Each number is 50 + 10 x the weight over its row's rms, rounded and kept within 0 to 99. Layers, rows and columns count from 0. The size before them is the row's rms in percent of the matrix's.

# layer 12 MLP gate, 448x160, rms 0.0858, rows 253-258, columns 80-159
102:41 67 30 43 43 51 44 44 51 60 50 50 39 72 41 39 29 41 55 52 51 45 32 48 60 53 46 45 67 47 58 62 52 49 57 66 31 52 43 41 36 59 55 53 65 41 43 48 55 56 60 47 42 64 45 58 53 56 38 45 45 46 28 37 58 43 46 70 45 44 39 56 39 45 47 46 56 54 36 47
109:43 57 48 69 51 34 43 50 69 63 57 42 52 51 55 48 41 54 49 43 62 48 45 52 44 48 44 48 41 44 49 50 57 54 45 50 42 52 50 39 44 47 48 55 55 38 47 57 64 48 59 49 58 60 55 54 58 61 47 39 43 61 51 43 41 50 49 40 42 37 67 41 78 42 40 48 44 61 58 36
103:42 57 49 58 51 43 41 47 60 58 62 56 59 44 68 46 29 32 37 44 56 52 30 41 42 46 65 46 58 51 56 45 47 51 45 72 55 52 59 38 56 42 50 58 46 41 44 54 45 39 51 46 51 58 54 46 39 57 59 62 51 36 42 60 61 39 46 66 50 38 79 39 46 43 47 43 41 43 61 40
096:60 60 37 54 48 61 49 59 51 46 53 26 64 41 69 55 58 53 29 42 37 61 49 42 61 45 42 49 32 44 33 55 48 36 40 41 42 43 35 44 56 57 31 55 48 49 46 58 47 35 54 81 35 27 46 54 49 53 49 55 36 47 37 50 59 39 51 56 40 58 42 55 51 55 57 41 50 51 35 59
111:48 45 49 52 61 48 51 52 60 54 37 59 46 46 65 43 30 54 45 50 44 56 54 54 44 64 42 68 53 62 46 50 41 54 53 30 37 53 71 57 53 55 45 48 51 45 54 58 53 45 63 54 62 53 49 44 62 54 21 56 50 39 48 51 45 38 53 79 58 62 40 47 61 50 59 44 38 41 29 40
093:69 54 46 63 45 52 61 55 37 58 37 45 56 61 62 49 59 59 40 55 57 54 51 44 51 54 53 54 59 53 53 41 46 34 63 41 48 55 63 37 48 56 41 37 45 46 29 69 42 46 61 48 35 52 43 49 43 28 39 45 73 55 57 34 52 53 62 45 46 64 47 55 67 69 45 47 54 55 46 47
# layer 12 MLP up, 448x160, rms 0.0799, rows 253-258, columns 80-159
100:58 47 46 35 53 46 58 37 54 52 46 59 45 62 56 51 75 53 47 60 30 58 50 50 57 35 57 48 51 32 53 49 77 37 64 57 52 48 45 57 33 64 66 56 60 50 67 51 45 44 73 44 33 65 53 42 44 59 33 58 41 46 28 68 51 41 76 39 59 29 52 27 49 56 41 54 40 35 44 28
103:43 52 36 31 42 46 41 45 41 47 43 76 65 38 41 43 53 44 46 61 45 52 50 40 49 46 42 53 55 38 41 51 56 63 56 45 61 52 45 42 50 53 59 60 46 57 71 44 51 42 44 52 60 68 42 45 55 40 57 48 39 57 38 61 55 59 52 60 66 59 43 55 28 60 57 47 46 56 49 58
102:44 46 56 60 35 45 48 46 34 55 70 44 55 45 48 74 62 37 46 62 42 47 37 36 57 47 55 50 25 53 42 58 46 54 43 56 67 49 53 53 42 44 35 65 57 57 55 41 33 56 54 53 39 36 55 57 41 45 35 59 55 60 50 66 50 49 57 45 60 45 54 53 57 47 34 60 40 34 43 30
098:35 47 66 28 44 57 47 58 40 55 37 48 64 48 53 43 47 45 42 50 65 54 47 52 58 46 49 32 45 53 54 65 51 48 44 73 48 46 59 48 32 56 55 48 61 57 66 48 61 54 46 71 56 48 52 64 42 51 55 37 67 58 58 49 59 61 41 57 50 59 52 60 47 72 29 50 50 25 52 59
110:52 57 48 43 56 42 50 45 47 56 41 57 33 56 56 44 37 53 49 70 33 46 57 65 37 54 51 36 43 43 42 64 45 51 47 34 63 47 32 47 41 45 44 40 49 52 44 51 47 57 68 46 51 33 56 28 49 68 43 43 35 51 63 51 38 60 55 46 54 51 58 38 51 60 43 45 56 61 32 58
097:56 45 54 54 52 49 48 46 59 38 45 47 65 31 56 61 53 52 50 57 51 72 56 51 53 47 53 24 46 47 63 61 60 43 67 37 44 53 43 47 47 48 43 62 61 46 59 50 38 44 47 61 56 58 52 49 61 63 46 50 37 50 40 44 47 56 60 34 71 43 48 58 47 44 32 51 61 41 46 60
# layer 12 MLP down (transposed), 448x160, rms 0.0742, rows 253-257, columns 80-159
102:46 39 58 71 66 57 39 46 52 51 54 37 62 29 54 53 55 55 48 33 58 46 41 39 62 50 38 41 53 46 45 61 50 61 62 47 57 34 55 42 56 57 59 39 41 49 38 56 49 40 62 47 51 51 66 52 44 37 34 50 52 54 58 34 45 53 52 31 70 81 45 37 59 73 41 59 63 54 55 35
104:43 65 49 45 44 62 57 43 66 48 40 45 45 53 40 41 58 54 78 31 45 58 47 51 57 54 53 40 58 39 60 43 47 44 51 28 26 46 70 52 59 56 41 64 53 56 57 41 59 57 53 62 44 60 46 33 42 48 68 44 50 49 57 36 63 56 48 54 53 32 46 55 54 60 56 51 42 43 52 28
102:39 63 50 32 53 66 41 48 65 52 60 61 64 56 48 62 51 38 53 59 67 46 49 53 53 55 51 62 44 43 51 27 60 55 49 49 51 29 49 39 45 33 65 44 53 63 50 44 51 58 73 59 52 45 57 45 30 40 39 44 50 56 61 44 43 38 66 46 46 36 39 51 49 60 44 38 71 55 51 51
100:46 48 17 57 42 51 55 43 33 42 35 56 63 56 71 41 52 45 43 46 39 61 28 49 66 56 36 51 47 48 39 54 45 43 20 36 29 44 55 57 47 52 48 45 57 36 47 59 46 46 53 54 53 36 36 54 52 57 67 47 46 45 45 62 73 45 62 34 42 48 39 55 47 62 40 51 61 46 60 57
109:56 65 31 42 49 47 53 51 62 57 47 48 57 60 63 43 55 67 51 38 34 54 54 66 46 48 50 61 41 59 50 35 45 41 50 66 45 55 48 52 55 52 51 35 48 38 55 40 35 46 50 73 41 67 57 72 59 46 50 64 65 59 38 41 51 57 56 48 53 54 48 53 47 51 44 49 47 43 49 59